python train.py --vocab_size=8192 --activation="tanh_gelu" --norm="layernorm" --tie_embeddings=true --init_std_o=0.0625 --init_std_down=0.0625 --optimizer="ademamix" --lr_mult_qkv=0.7 --lr_mult_up=1.19 --train_tokens=92980000 --steps=7940 --dataset="wikipedia_en"
Each number is 500 + 50 x the weight over its row's rms, rounded and kept within 0 to 999. Layers, rows and columns count from 0. Numbers have three digits each. The size before them is the row's rms in percent of the matrix's.

# layer 7 MLP up, 256x64, rms 0.18, rows 0-213, columns 0-63
083:538419513497587521531564663489586465484517477468405510463457472439420457517488442515507561473531609578575507577500460512458552446521502494526441529452491487485475453425526443516517468513459438
101:507511477455444488562435544503505604500432433479418512539537512490478498534550468471566486543451494482549440581421445430514575511474487529569491416434544408520421490451472418610545498557458543
091:485502488484525504608374439551511519526434395462458489487476446479470477489612487575553540495599524502554429601491423580496451432525531386462543469458533484528500472532474481537507488521509481
102:485441529486420436459487580493468473442510543421482495532487486423576513525516493521492463520625555492624441526436493504466592435635485509535502409472507520484515529560521478498459596469452471
085:498409575492560433565507503475516500506579578529445528515510411598555411479511568486469453485481487496509466497576401458585491447471489472524481576556493472421476464534619460536510565572518476
095:498440547381478475502434538509485516525591474518557471549477524495486532465449422598585521611535504525579476480484437546515489537550473455558466509558561400576474542442480425551407514490477479
109:525537482457493466593459496471414495460529513518456404527496557453601588452572467537611453523439511532478440571490511537539398596558504486578523471561436559470463471536514452495482509451439496
094:424411553426509446506453537457455528513459535542433498496525441499467490484418518580429518501489481506536565496528552501539503591519492466539539526535506556494453428616447459484576556617397573
127:500394591507573445471484574447539487457534479578502558561553517423510469403496492515544587523562490516487581649561501443531465470503464442511499538461527432449442517551527500501545537486515428
088:491573454545427556525387503437467504541427407475444492570526516503505444459479540440516525510469478477470472568612452473579460542485364466586542424529450465503492538547523548561522529485526463
091:527568470469566590586529505476507486512410490485518513511453432564472513509614489517547508559530506426419368455486449446471441476492543403529524579395475533444500578531549524532495495464501474
103:514436633475523495482487475440506503497510514514489434458408450454559531513594444510521500567540548534472488493531601423566422450564488414547470546553519522484455616475482529480434410498511441
084:357451463426518432450575519502600376478502542455460553474514535496538436569543516552470513564540541523506481439482529544466462410558538510604537551494548520490527535439496487469465553455545466
087:524379617556468469435511454485569509478513514500511492467430513456504575560591551505531552450627521540518469459522475533477469457526558502404487532454590521437454539466421488564472517455433501
113:493544535458582457545442564455487591568499454525398494504489483447538452502484421544473507473475525588504459574571408497567438454547473420572548403494458482547517449555520502551449445521494578
101:515473461569503440534493541472424501539409548529523515454514461474517490529494504495513527579538550458485397595526540450598444559489500460490512577397411548543388451593417506493516480476453457
088:485412532470512521502414617520438428542457522524492558482510516565535525496479517513495482434523556604509508496550452507487528456560527461609541428462421488419546404484428468565544407474546541
106:542500461455455524546483496481494532629480438428476462557441485536587533457574502520515539459469518550470546528601472504460367483552434466492540477369506411486525426557507466516536463467529553
097:512424484468504428553465543443419419516547508465509476523523504463468463550514517496545570468495552555406503459513521432579589541442453448579557441405469476557454554524626468555491572508472469
139:498508531470586488453441439463558516459520346619477453542393540511573435484475510494528516455534513513512448498609554476487542517547462501483504444402607548467521476499487492525545520428514546
108:472506517520467421498512479408513532581508422527482440568468440503461415484557625491499576539451493472500428489518487487513481493532517397598463489479523515540493414514527424537609595538563541
087:493395440530595425558576541511527475558549511463462531534439503460499447467493580510499492561435566484508508423560526431511463534535453486543565492535447511436431500408478419523630520535551524
095:380455569477521441538526486502545481523547540485513525472515438397476598472427503527433506538559503546556494576506464437504489530532499406518594485382415569470465490501506547511545534415494569
098:458583448456549383533421509447575506486523371500495550479525560514475548453444556550455417439553501584530525487456477495451506479612498528429561447466554472496471573567528496552500488477479543
080:379463532478502492468483458542481408483508509507577506527442526543544488481600551597495543495397539481534501470455498528499442525563499535541468516543432449524509385562505544548455510398610437
099:540597501460458478493379533422599561577558573580488458541421467552590513538466488487558489511504557482489540451527507484614412465507418520502495467506495555487489484525483433493424508493534571
110:444487497440496527500490475410507479541590488560529534515474412486555589532507564462492587572507519536529418587509504423542541401526447422532564531452396441470524568507511535539469457438454543
089:520572538449490430549579511466460468352458536511452492579535500543426495483418578526488477526466496476494583537477588456509490553541467553463505491470491492632421549566542514572459520514458452
095:514588534518495447612466553465529479418497474443449529436526547557533403440565540407554510574456558508508513586601450420500499463474465475519497525449556465476502514472464512594466455472544574
120:540424581509553467624501427403560380514509450511435491503451461458474469495476498506453511550454549601436478524477516460464486431534540561601561474455536470521462543568544429521445501517539492
081:453419453488522476568443510498565534585394511510515431414483499492624456542570543554459448545510548427485444520488513529500474518538447456455567478520529602520500508483436509549582439428565543
087:390503429556445452496423405480437524489464451499537459575476470497563504460545567614506539547457511500568509457529516454492524573528489381486509402559552625474489532513514498510506541550493512
105:516523427474423413500469528489510519594481444457492552557496595428587445496483529435498565496448640529522407532438569465501469476556500435533525446568539471482509519491502478448510509500425597
097:538553512447412490426549533454481501506598523494419579522520440492564486486516559457444455506515533574458456483631567435547512455484537428514475495482591481491404406530514514484563557504522574
082:488528534532472503516539564451516522481509566562572616552500488426482518460525537497545578590485509402426470522488479436574503509413444488453558532414392504406427530592493491506539489466511467
118:547477490543490492464453562518511509550490479413482392433524636514463528407477566486463481578516586542495474546543551514533395480457459487502532504551490464575409394578508472508519539439524522
101:563573472440520505544484461495521537511523398443465558558444512489546555480573451529444499539551508498641460539585490459522341487494493550458538482493477501444485443559509517577508451433446450
081:527446559570602517543544462609447456522520435533533508544370479537536524483459458555473400523490481482514450530532549496554458531441547440489505503456475454542455468468445485627515401461516552
113:489482456531458455472483516423478516485525394524553520522472582595551504418390606507495487658544513521497522535513583543460515458571465510457508499389507517503493492484438464557455473476434512
106:513549549465569451473499559450482435445510401539439375548480498546618454500488523428500467548534547517492492515545517462481510427550466459452490512527478473456551415537503514591412610435526457
097:451582539453448542507464608513485563539367513537428516515418584519535529468503553635527564492530462528466489516515485531487461507526474439539488507486509535516493490606507502579443521405529408
101:443449505526475534489536509452557432546533485400445482475425444443497584508421571588454514572525512467374494487538519497573623572551497499535548433481567525519474442457454463488513468558480474
102:567465433476576503484448488511470482593569477483461476585477432438498471478543541453587456543544542499520484552509489455573381432480497438491444572502592529588459459540493514571480520447435415
101:539546466442512423559483524436504449502468560565528414515378513518631567497513504498531489511475493513556454508490630487455519488494486468560548529470354426480521441423491494492556451482481526
094:335481474562520454562533453515554551535421448478431457525468494457511589550596556542466594479489496530540556538445482466437542443567492489505509428512460492461477548438448492513490467584465558
099:463514565363548530536424467502500558458559381516511455544464430495478495524474507546519507509553540550464485625483513521454519462492457484421590522444527503514472463549472471479524602467465627
104:504552553446491485517567464482477495537523458548409548483505548484644512443525511539491486556634563516484474552554490417520436549470487395505457585532486550454454429522431512501411543512516448
109:489509549499562466558512590508482463451480391446498518446483512495440532472579492455480450558514521566455546480499546464524515580530453493607553487419552516555473492449492315561526470510547453
094:505521657496503441586469580468508493514439514455537405506519441544529559425503508506451434493488455571419452469544476487568568490504445465582530476476464435601459514508477457557542585521539507
105:545506612479453495547466456502511475516507361446386464475453536550497609478428434580479483573464503547536539532518471486481558448557544454585569458540528534540468501437481452559454545526481539
102:514515678524483438477483450456588460563485525546466525554523511468543511363557480485527485555491498530532484610496525440523424510506500528457521491475507504454457478526614534518460444391519462
084:506461500537482470477519424493561469548539466534561445602467539558481503517625550610546485484410528521516416518518495465562537433461455438390494565422405499525437543473467461491496546451490478
107:511511476558544464509512568463484521492514492500466466555516542494556543423547564466533537529418490479565502508550531475452390485536319488462627547516518420495478503579493410535565488495450540
097:461544605547483477530425440491485550477537513583540457469422548508518536396499634516538489518559539482432496524531472482503435484488541498400564489465509581473469507493484533471486430395410580
094:506490496488662519564521488484432503397413449560558495529536528456434500429510584535518563445451521502540496510515507485439574498543479446499471433492424536485441449491410472573523570485540577
106:529508462491547441605528509418431480549484419517516502518435545542549565571587557477508540542543498530421468571479426462471471489499425457621550546459467470507442520472610445513506502492537415
112:466404524482522479452423577474539576534482542474560453518526598444510476443497564586542560480542545558504501554475523507442471394394413450482515453485528457513455411592429533543509495481500485
106:550588501494499418491462581467522508489471522436495476499532454551486491440430586398555490551522615589456466560509461460526518496551469528487604523470465505433442468371550517474457473570547511
105:514469463449514468582557553492596394457522483523554567460452460498573511507546530455445500505494484605526457552497518484403463521517417505467559522581441441406448435596538516578529519476534529
089:435486549528551494536493575503500469440522497512433439485495525446468624546405441425598430520567511501420558528451428507548462573479526407516452528495489515441396520488519547569458524519555526
102:425477450516455448515491514374607431493338519501491530517482518561603503545589556538499493506508481568540564521491547502521494526448502481566558477532474536494449501489528449526529420519431409
097:564526408447407482476355478420519476537531496467527472509461556525543458483477548456480588579545558539506495557464532469523504472568446455457522521502483476418493553498548413503382537482472593
106:406488525440591532473491489486515580503560404586375462519532476520509492482503530533506446565477501540568500577577494443457543435512428468505557496469515491539464483484405358481512426515480475
103:567385452513476503611496487491472397600451499534497436503449496512551476422458457472594513527574549556545499479397459467466530468547456497511546468585497565487462594477476469468442491466566510
100:470378483594532491534511548495552476490454507532512438453500512452605560472540537364475469475583583490586483526500530449449519441569507456610511429583526502520486536478494430558483472498527507
097:521478620478540561528512528395444383559508531481452516456429436445490474508521497524414505517541529584553503578461429548420462555553505522548487423497451523371541531512520485555529530499512480
079:518472593464505483600436446511528454449514457504433493525466493523414502594406569494568539489568504525450502485506464458469507395551453572529597406431493508473497454580502522516430443457496562
089:412389450519491461603411447499586476454484557518462468528469499573598452505482501475639574515519600479432462509511472499502458518523464489513466493510452520443490498453512547425510591534550465
090:532594525471556479498523508476365521520569484506490574523483529429463575545484492572410508386523521488504382495520510532553509543586364484521484441583481461474495504471479479533498507518514587
093:508509458462460477550500459454490474535474439371478446602456449441490596552528434441486479593475478550443566499537419568486531513605518484445602510509448496459449517468603539531471505491517521
094:489435493494550418528493479464535488351557560503568460525407492433496477508436448522477468468497545567577480490533537502557557532567445551516552507535548344497451486501576509551518513566449490
084:538540518556527435459493519408553474382497521513461522511493481501448401546580536540532526436581517535458471469659427467497536498548484575442490558576450538458517526486483492525452516494602463
116:527530620467498485594473492470436505365546475466399498463461544451494557445478571472526525500523600591519535572550455422414546508539511549600481468500500472489473536539521460531465498433500488
110:567568496457518444595502507486464469490505415559579512623412493474490467510505546512542530574470537541467461603481485419526517455447500464546515558426489530563488419440408451552453427506482453
084:508440489507500475515496467513412431502496472423510500474527495520493448517473562565396551533562593431461493542545542492449508495607448583571580488424610540520476483369512472473529486551439494
091:511568485453500522536428573485539442470576457551532500501422476507551543519550463539521583543464548423473402433486590449418501531542488441528494474511617558419495563539502456520483579519421554
102:564497474456471450471458497547486520523434436459505475493452545504523497463559405437596409544452559533566462584548493552595430515498480404459438557516457485532426428491559522563473513521504601
111:571432555473524487514469439479531470567460435476512336512444557491558543489565594487450530492468536575513460476502582498460503483479427493546465501562530428474540516584505459572522403481414500
105:486428521518513514584368464440538481532456465489497425475492461529548523560503478531473482587554525537432455628476434449476513480535483466566483462477624501513459477516496451568400449544583478
094:516499584497439423457512504490479386531397455455475433533472604505495553477484517571466513531585519536495532500474478504586589459440467451536606475565511462506450529529610478516587468494450519
111:554488539446480445463501549544499487441496446403427492521459502507553510405507539473563535578505652517482517485538436510491442502427438542539538408466511446420536382555537538552477542514478532
092:492459459494532551555430521433543571511535491601477481492398501438483477525532472484532471475627506473611586583492516526423503531517484586518462465464506399547463498468476430568419483505570489
094:601504398461563519554480606520479489522420394591492458581522603555471557544514468432476506490600446448517516439546488454522434549461444519564461542530476473448509491495517502543504549466543483
086:419452547431460456538458448466503530524485477569502512530545535500568547479543562513540532510550472514403424472502443448523454468429475422656552455452454590484516497511591489498577538412481490
110:437531497422416416580476512487438499494503484513541509506400454491531598440596481529530549566446539510495487535443412511512434517577428522475499540625487406441487514525548497559484486550558506
100:418460495491438539509380514467608480374516533578494507494486564528552462472511571572528485615521539453511449547475428444521464465542512500473478449561452530483396422471483494558501487481565487
094:476474551502589518578379587542487516512418459545430470510456498502461541536446458565545511547596480451436553583490411421508488443544486544499527459403505500498465499580519547516552579458526502
128:508468437536472436637564541402421492499444528573542511517425516512515517504657503433523509505545530468509498515438469495506429456510490431580441555477529473469476446512560402526487540457503552
110:420499498459496410480485506460563538433453509488543418521476535487509619447443596598452460570457527507501466449404458510530571483546557471514582533568516464575423500599505519522513497450481530
113:547455560490552464487467499434516501473519537537416502562469574509454517380540591467532498497465515587464392595532577491465522454494427469443507469451478440529450546435521509555579418451447537
117:581539537473524410620470458443489528482448476527454580515492502406549588443525579569455555504495561572495493563553415461458424454463464532442596514484518428499486434550504479490509516556487512
089:578497520516607531488470546418519480537504561590543436489518431497539531349591511539514588546500528495482547522544510496450460394491399472464504555457514549517527456487481463500444568473447443
103:387474514545446492440451441473541561491411471558451413489432504483518511555467550486497458556527494553484535461456550465539523518546484442479557461527506380559511501582476498520585582405550593
110:532545586491489447620478457480502516509461375532487522633514457480536414531525502496545458473472554495495480582503416515541584398438450489493480421547508439521407476510510475544478552471519545
117:484557516550498510520576548490470461465416500451449485516444550526523511432593547475508380546494502523527499620493461441446464499557560480498509471462522513475419469480535377579442561381528518
081:517524500470561533532498410480529418556467474583501488586530534471438450430478474529589554543497464534465488492523418483501409405516489432469483507371476471377509494503529511544536591485560558
110:526437549532452512540418575380494417536548556543536454456515529533585499490481539507516554499587575551464448471451525485556490481451436435498517414560461504483463537612497388511464538470538535
107:463431450517453522494522494431575499460528477523597450489481437551522558545522512460541575556492563499509458475521472467455409492493461601585424559582504409508478418529567457594443516474529425
084:549531513484523478495557538392555476546522520480489410503484472373525549517508554564468546465548531449485397473621501463491441505475533451575470501555497495523536508582495380490545561477401537
097:445482494502568512551580495453509528471450508547480402455491492587528461615631449615550492621500549471544496485514444437486512451489490411498504521430443532459453491534577483541491489482472533
104:566518451512444488478460405464497517548496549485552462443487530470492522562548528551470539484602630504512537487465440449484420500677424463510543495508550484472508419447535489523511465423437503
089:477476612461425526488418481414576512457432537439518504631600542437503453482515501524459530572435556529478484551556533453484523488462492453447517428555488456535508462486510536610523461448528436
104:530562540430501447534483542495517544506444516460543518518538449439542577553562495589553582460472489545452453483495455421524465628437485497579519419402545497448412430499472535565499523457548544
109:498583462518513436462459493463457446552574466541412372579397541496464586435445452495496508540479519508496520539569563486495508548576517546464522513523430466557453486544521429469445518539520618
089:454461505542532517463560557534545420582600537523530477540462506431502520427517433464402529479579582499639541497483516474586482517514430485478513417535451489485498473463451473482561584409513519
098:569532583453544483540438428491422511446539521528477496578466490474503475494579514573626598458495510491510487503501524446577490488541565595441504460443497407523410453511575454500517541461433559
110:524499504523517450503439548454607441535427511433460462513475516500488433472536480485522474525582534535497412513551565461474413536591508482483474487416506578485493501503646460529415628452531497
110:511421531488548483475418475507396581494505547506509493569516571456493495446523468478419480556605574482495536564512540405587449490553486485504482460504550434455502448446619520498406435496565506
097:422504532469417521466459591541564429564507499474410522515489512520478487546496473588527499577493492516546528511439473456612543462505550450547496446462484470536385418538492471489525492363561572
104:524532534387457449496495460384486426544565427585504485509433565564551563478471525574497471529498487580484582603459560488456516526455476524494559449405523515492525495481566477531452564442439511
087:469478454523430492487509492421539448533539477512509475497411492537551531479509492563576496537526510493476465469605499430584369560415452509450522557569498495629417538521530487415545554495553458
098:531580479435470436540488501485464399524543370531531482620517538480478500516514498488510537552471496496516524486581497574571439563528494524551522433449586373553442443493435519562438470492534481
116:525392510498435486617480524343462475516514532396556501505495514502511439508450508549544558549455625494452539609438430508581564523516495520462496480513462474473428508538456514484477480513522483
088:500557576529541431498458520459525557484507419582491455541470446458518590387552447456545494475480491542514477589481535446544512422560454604526515516477451407570439425536462545563529552482526534
098:464499585421508465605474473511509437414427530411474466504471522569568549500565490538483497495437541463533514501538454462488467540555515486466537436379411564528444506440491471492491465408521612
109:418493549470503452466510566547448551530369472491536499520495531476543486510419581598483450510490517523554526439409484439497490452514430414493568489570566490549496422543452506538535487502485640
114:560436544500434481515458604515397468430491496492564447492442475501522438433539459562565512517541645541490488546411513445592490517474492453585469553516529469573453551535535501518423488459478474
097:480532492533401536496576508494522543402449564489446517503576580572552481411449591453558493499476587533533477563479429418532468490429456545436544468549553513534451407462516500510575542475472479
100:485389461533477503511541596468532498387447509486484437592442497530444511524551496499494530470588557492452370522452515487501555468482491451522501436534525364552475473564509524560455586465525537
103:367515471449454465499503500416517454556538447519439506592506544410580437400576525613487477530527506504542495585477471491620459561469494498428470536476489469492521477578507522515534492473464451
104:448501475591545446538386495528440502505576465623537487567449595482481454413425447448520422511482513477504463498545537389487506554542478479519521523490553507410497452516459446499549495594502544
091:510449481557482519461483620475483408637514524493421518482466504556583489495456473482470476442520521484514450540525480507508455466482382422581480462559485506502452557608489491517527598478530399
099:422503503487469542573466526460378564552495559444481440460486468422503490490577564497593425551479563570452433558522531487434485591558493436498510546437467541583490419541551449506478536506465511
101:424509468460476405571427454485446488438516548509429508584374560528491529456507519410535470476514507550486519570509411487521513524525512549624520388477562491539472455509541472517534501481495606
113:508473524522525438518523549498526425475524461566459431579436549497560428473542536517445542525464511457564549458523515362497557517552421518470597391562469469487503505504476489532537547447531364
104:482409560593577503489500456430576472499443440512400434494481482420429555458515598508442566559477486509493520527464499518446424544552462465462538476492517514507468425495536534541574603589462524
105:530498464466540502555428497471490507526412534541545490495511534477519485431483472518497487515452464560577459628562415507589438548529346534489555451547436446518477536495528542604477462444575487
085:448516379555587525562512561556456381570510482406434537483562516530582447530470529513484522534569445511490522500517419488509478508454455432500581517551513448458459423589535419495501471508513463
087:544528529403547530537526590498455526458440501568495490586468468474426483448557458526502559590588487514536417505541494470452505515553474406525497584393415525385452512434483464527510531499497471
096:409436551551484508445520488539455451603492493536583419477498514484530472415499469524481473543564565543570510444555394453429515523540446497558553464423477417564541545474489465521456429544468418
110:430502545489441481574427523447480552391507525529514499576496512450524505525556627588496577524513530472547482500456576492492553515527374496496536429444565456519486459491563434440485431479506411
097:461516518447456526552498425424492489532504467489559413561521528476574617467535556505575514538487467499538439577525447494506497523485430562429559451548592519541439516418489515571451511387546570
086:523451494503485515513486480556467555603570472501427468511457469490580542456499409574554518479523429433514505537476492554483454533510448478564516474475461608494461480506396331502473555460477587
108:486435510501534472559385530507524535554403452484473507542473467531460505442523551515497608440516516526501524522527456495512506518519488560453581494390539366640400486484471478474561537552492524
109:476506584559521470476410493438436606552539477524488443553511466540549441415428528480479544504477508580469512505556514467582465464603372468449517521441518528503488525465564461484597544447553523
085:519428481501491523504531475480541388499454510432475461543397558489539485536525543544470464500473533517470541523544526524545463649518403373542512442472458478462505505470469456624532430513581531
106:433447505489479456518510535395509437395551543499533485547505478492498504439612516507616582554536506502481440516511515444579483545529538531537450565521425398498437421474488420476511553499569450
100:553454469418465465525512542381491499539481477599555490533436426517626449404512542491469516506495505500521479485481575480439482485588397428579559487577504443440479564475478504492502572500475536
096:558554540465460445478429475488502487522480418445508493545484616445522492483489496487458504488396514517488449527668552570470519559614470474518495451463552499553479524533520390518481425456517567
088:502547478454540500600473502533484467638388534417544489551511495435487531541494531569521490588550533453516427552538470455477462410517491497534534566438452403530420427493525466479529437517447470
100:493490564555537534466492430448519448550464482526478528439516528525577540452488503540382522503604529564531436538504432454444520398607469503578496440508521446560521472546464417606433480497496532
091:403456509502531422475473446560558465562451533518476485489510499504511454492550582542495464558550573498592458418452540500547439521509403516509484503527484602545409474387573464506493591561479446
103:464482457488443477517432524473476506532500452487524482467461530436643558479437530507486430526534482544509537643536425512564460470628460485566472473543514519453504472517551403558430570472562518
083:588492507438572466467488504531484498509493483504543440551498526509600531531516529405532525565461475421476437560530457447527451474525497546559594436445501534390494519492572542513539534368388472
085:444512550462523489460548482471426474535562534485540568542462431398551497533560475571504498492589488569619513459429472460493473463541509526498534622454461436574415492478460447470523589437470515
101:515468527487534421513479519444500573575514481538509464456380482497561530532498577476625547495432509500522414603468469486501450469507537438509491484509530353599500477494540511594457530458447485
091:556422553487522472478499442378530560495500492539503488435467504434485652489535463510512496500503510607558480470501545452583448502494411558537519531424477553470409521456470497547548449533603525
113:506504422471409566592540588485481526505435372470511487560467490474557425465462545544560591544525515540515499565518458451574558475500442513596509500436510455548478426425499492546520525432524452
085:484521397595525515541480463506568470581423450518527520498525542460545450510421593547466403498556492477553443544512456527482473511498570425553475434513520519444457454496520357519458524546409526
105:451494570527480519581577505464425457501415557491555498540499509435564441440557480508510509526621527558488414570408444524505545419488469402419485521518462447503469566527459518558490583503542495
106:487450577535587556480535439443541501530505565513452455535457455578496458546448591492482556549538564557504441464370467459491459382597456448461533457529454508553450515513491446549535510466530451
111:474520479405446515519493410506441550610547494599517481519462525423530507549545514460542455510514580495468446520560576486435504508527444471461583493527629552489492471468485492527492443349515512
098:393450530527504457529446526509517431480554502557562502474487457449484423491536593462571494564504526500532497474556516427537525623514427486497604511466399455521519415528599496488492526453510398
094:514429601472463422546524488481481522549516392534569511516443461503528516415602528463454507467434575520559460487468574486536431531434483457553484549559501427565471486540606443490497566560471548
121:549414489408496531488444509537446548499384478446422432552471482434529531439440494506477572553492516538538537507502574387568477450489496438586513497455567570488424465540456450489540455475522577
107:602523432468526443523475555502539459527462482476500585612419453429553609531479542464485545462471522506534445494523496492516434408530490470533471524464505499517497381589538448554589478416460536
088:559503526482590475631512483542520470523386434467417496547502505471483469513600555599449570479538487493460418503550451495553424492487450452515459505434562586408448488503526492559534499520537478
083:554478490551393417501458429478467456575479420497543464560514579509537483551478578554564558457466564498465521478567525482466493496447561479526550367425447487417463444468490553526482561424506487
087:503541515553499519429440548491453472502524466490507458590417456552498452499501445603507497552503572412511430515505518459593589521508508572465534464467435511460385405560518500544612479509468440
095:595449465512501466536536416465555560474466461422412428481523457497441551499544513422500530438529526519532488634542444445490496503480519557549555471560475460522480525526467494671559524526470529
095:441509492524460471584428495463526412506516395506550439517445595543547499562540485533515534458505500480514510568473493375452481537423529550552505488569512506525448448642483444565505460432567514
107:488498485402649498489474484501475497608446371446515471507432461494553502475512526619452488547528514493528420588520459417575511540492429489535558540540516445515445486549540497504536447503532519
094:554532517527543531566550534463482456571457482596439542579545515458527473513549463463429550503440515502577511473485490412451548390550482459455499368428549444512397528451567479545503532496465471
102:489539506538518511483527538459608439531536484511481462549449418449443482415486571561449502458479500624471500537571484446381608502599490553424563451494507448498526500470515506598507536464499495
111:486536427461506481506434529403472471544526518492385567536430468472519537509566465475481488507525528522609412630473419512568439476440494487566501515461563544493478399477534517567518592505514531
108:418486547515526456528467455487548541482527404456502459573528487433444491468468496567473601534481536574505483592427511489408416429557532513465596491472472523483498484542560516556427526540480630
090:356431494467508464458476506470504451515510489462519527456524636521526525416460554571520569469550527533533419468545568493489519514447503456517661495466459486442520433488557541519477473546424480
106:527454573538514490523506551463423577435438406436357473481453572510453438475487565537418549500475553569441528521510515445462502518504492522631552513499584516461505427516446509520479522492479566
092:412501566511573488447508493432540532565575495503561487439583500523537567518531579557455452481478498554573416524562442513540479418453401477503513548482374441511401519521476468527494512488435473
109:489383476523523482469450502501518492542544540453487512544465526375605394483471463552470492517511547604493535461523567482487565533553470435442533499517496491517425462567515383509443505404490578
095:441479570461555489535447461501504496502433468449464526542496469573542471465562533503528499558513529471373469482560442520616535463552450526567607459486490504523459364493475536456623469505534463
098:418477504398585515545476471514431476476545446483471404502508476494474453528566534469492513517551475491503438571530488461563415493587454506427559491433609494491449539595614433548556486461513488
087:508461501397491528523586568518567483475563537478595473508474382527474444561582538464592535517543520470517413525503427510484407398480513424460490534474399479527430511544486483519475531448488472
101:492502544495412480568485567426494460430560421580488500549364495434506433588599583555611468510477522508505499492519496526512476505494486507525471561493451417534464537586527520443523533523528427
119:449490507445552439591495503463510490505470452452482485513445567371551526573420497490450531586436526576545536512424507492483525523502550492528540512445587452542425488633458469536519403493507554
116:580455514588471513507508583527471496531461504527410425520456577458615537425568495485483512516521521548525404650489513468493473464488514510504558503455428407480458519489494460585443509448564470
094:535395558534533507496394495482406486530520488449438535513448555457531514418412450466455468505472546469435504493533481439565543533557563473498560453550470423539458518625589505498437512462530431
123:529539594527491493620471511528390491534535457517456446585530472491539448495487495408493552507480612468559485539548483406503428509559513548568480455470466471542442393497561510555421530477548529
107:389401544441581496568472532443499487431508430504517448496425531533451515538453561526441548480496557533522452483509530499499451539499432506595616500420508481480498551506473519473619421559473556
087:434438518490431500609506594510501429427448501460420464547472506558519552537548475489495490617435506488510507494530540499473456628507449442477515445475468567417473490525551590558569488447440509
113:510474530497477500529484455460481456571474398483363485577494568536592484520499510517438526583553535508543511562485436509525422435538528508560496382505612482512499409485459432547485504444564514
082:480541432467469432549506553509501423529480496489544540488445577539582396498535463462465449542572487486540515577613500435513395545512449480441401517538550536506524516483508395484538505561544587
089:522392581491508518563479448438450470618488492551480435517424497501558449411488444526611584535461519459563505469548541513630480494477500494500489463506471390433541461565470488495468495525508470
083:572449455470569475441439477472484520634497533497530492517509569520617444559507535400590460462481489536455567583531531441547437543419436451518483470564484545480444471449510497516476526461489416
106:443523457538619502451510511357515411425550528567439481512534504593531495438501589476540586502581516530440459505553556458466425558499485487484474530519471483483431460492455452513474476496571425
091:416489510458411515507438466546498499506524499504572445502502507566433474452484516588481447508609552519519571540481364441462514582411540510532518424544537468511412529499623471531531468503466528
094:486483533566519365491468487531591409599491481578430364553478456510454465514545581483488531491430523623458484490479552463503529570530461544506522509511426547504434547501476505487484517535557501
096:453573588543585447563472499474583519499373507510424479599496524426537469459450615460564448527580463514444493511541501463465479496519492564450533470517430510513477496608469504552505475474511574
112:562421518502508531468454514526357499542430510577574425503541505469510433493528545538540487505541531534529579500442495461493487504474414488471517592490468450476358507515440499524586407420520539
101:489487584566459451520481441475491542441555560465578429534603485437487507422508545517559521534406553497548584507478562431437444582530509529416549524594454514541452525509454413529460476493468487
093:460471503460566456485478531503527418442418584500500462464471477464566634474555445444544535516471484453526461504571510477530434605530460522548486606597461432483418480572522549537489439533524472
108:460524544444470507546509529462455537561508465414427373551499542448503485436530567451563526548517477502505465530395489474529386454552518503569564404497463493544508497577462420523566528534586472
092:507437480468511508438548471480510530532438403528456522513449564440567503490486539537439571497522504582435576558478491382553511451558492542545439546564624450518492421491569459439474444475459555
102:519487603427563452516369424466522488572456491537527446582460600419510484555478518529506508508497484522424498476501521437522585546489492374486491514476491501584464561498509550553564579516557491
089:435462550482453410469499578451488399595544433513528531590442487498472596453522458581524531525518495506462535482450496531527488582506480447580500436482428540480467513563534530484489623570422501
106:485535424489503479576480475444412477438512552495521555556431543464455606480486568456505544475476532529478558602475588437528537506498481464567469415543606451516483496538585398523429505484493557
082:435549529516530509578427384477513563523515488537442509511483577470536466499497431575575389457516588500421518526574511417500521443536454421504471471542424558425562462463497547506511535440456537
101:510525558489550476492419475485418542443464346576405425534442457512518455487538488422508502606438504529482523539592516506557543541487473489554551505495529437566467481569560459460475512458553556
105:512490656493546493539442491427433447589546491503356442503462449398502497400519544552474497481622512483527491568541468506505489507451467534476480498454557534538484449523524466495459554553465490
114:557537525538576409525407503444429572516498467492496479491364493519603435523608471496489526482475511519514438504499506499505580517595458464533595536534479423508417522497506443466420446501543528
112:588472547492529489490512574431448376485477455507489510547462552483497480472584486571530579508487477552532413569457459495480518473590420458473538623541497503473430574438484566519475503409485444
100:513440559537499515519449629486575431547450438514504456529476620485475456425536416585505555483489523490486534610529406485477475537456494485513471528543502412401455486505497522523530585548489555
095:522478511399491497442464501547430366550481444483577511530516537496543513476630512559521456579574493558543521494492525442478509488419493444539521593532458429475510410448485439510573462453465453
097:500487435461543495451494451515511474444470501444529404592423545499532516503524612498451627532465540525541457529594614470436413520510477402537520547455576509498474486460508480528425496546450518
082:495535436459577415585452490506555512504457494519479532541494459545508496485525512519486430477516517470527480488500439533433589512540487501425571560405444523432425625536498505524500572465356414
085:406546508537555515642475471529507527448520568451448533536414499499413517533482424533501592624522474453481472564509463381476502520568526538499494451466569505459459570423508481534475471484493469
126:549468494503447459489466404424496519466505463493460486578583507405486540492510521612466510490509501593436569551476550436509536449531422511498623445483474544579486456556487539570573465422460470
117:446522555555501400497468513400559506595476463570489446499482528497522649521492518494477478509552521617495525492404490434541539504509502415503528493446536464531465462590429475465459557471579547
108:510527562510440496552546541444445456543530540462446525477446449457475447471588540484515542514515509614477507492519488335406451560457507510509503539410488481442432486551526466615486465425525539
100:536451530527469515553459504443457552430573436495415464513508600541482496575545503528459451533543555475643540448602533462490486521518426536558517455522548419510404531470512455526460488549441429
102:436571479457392440465506486431391484488475441529479477543534460535415515544455569521551609511465537619456473522436424489504446450536496527570544614505495495527519454560562508508526476461459501
116:517524607470495475530459528488471468509549462497517477556523508502552501488420530388610489627476496582587478556462528492487446425517493446478579541456516413556468457527440499542591468428442475
096:495420594361537436451515553460472411556465501531550473523552428501574488426518509495470610513505560475565562444515605503536526526487501472504509580505493435506522462433491498528545516444592505
089:613513501539462458522489467448539508565544473481411519587480611581500506591468431490437470456556600586464559499451515449489544397494434477471537499532470466471471470501393502540445509470491512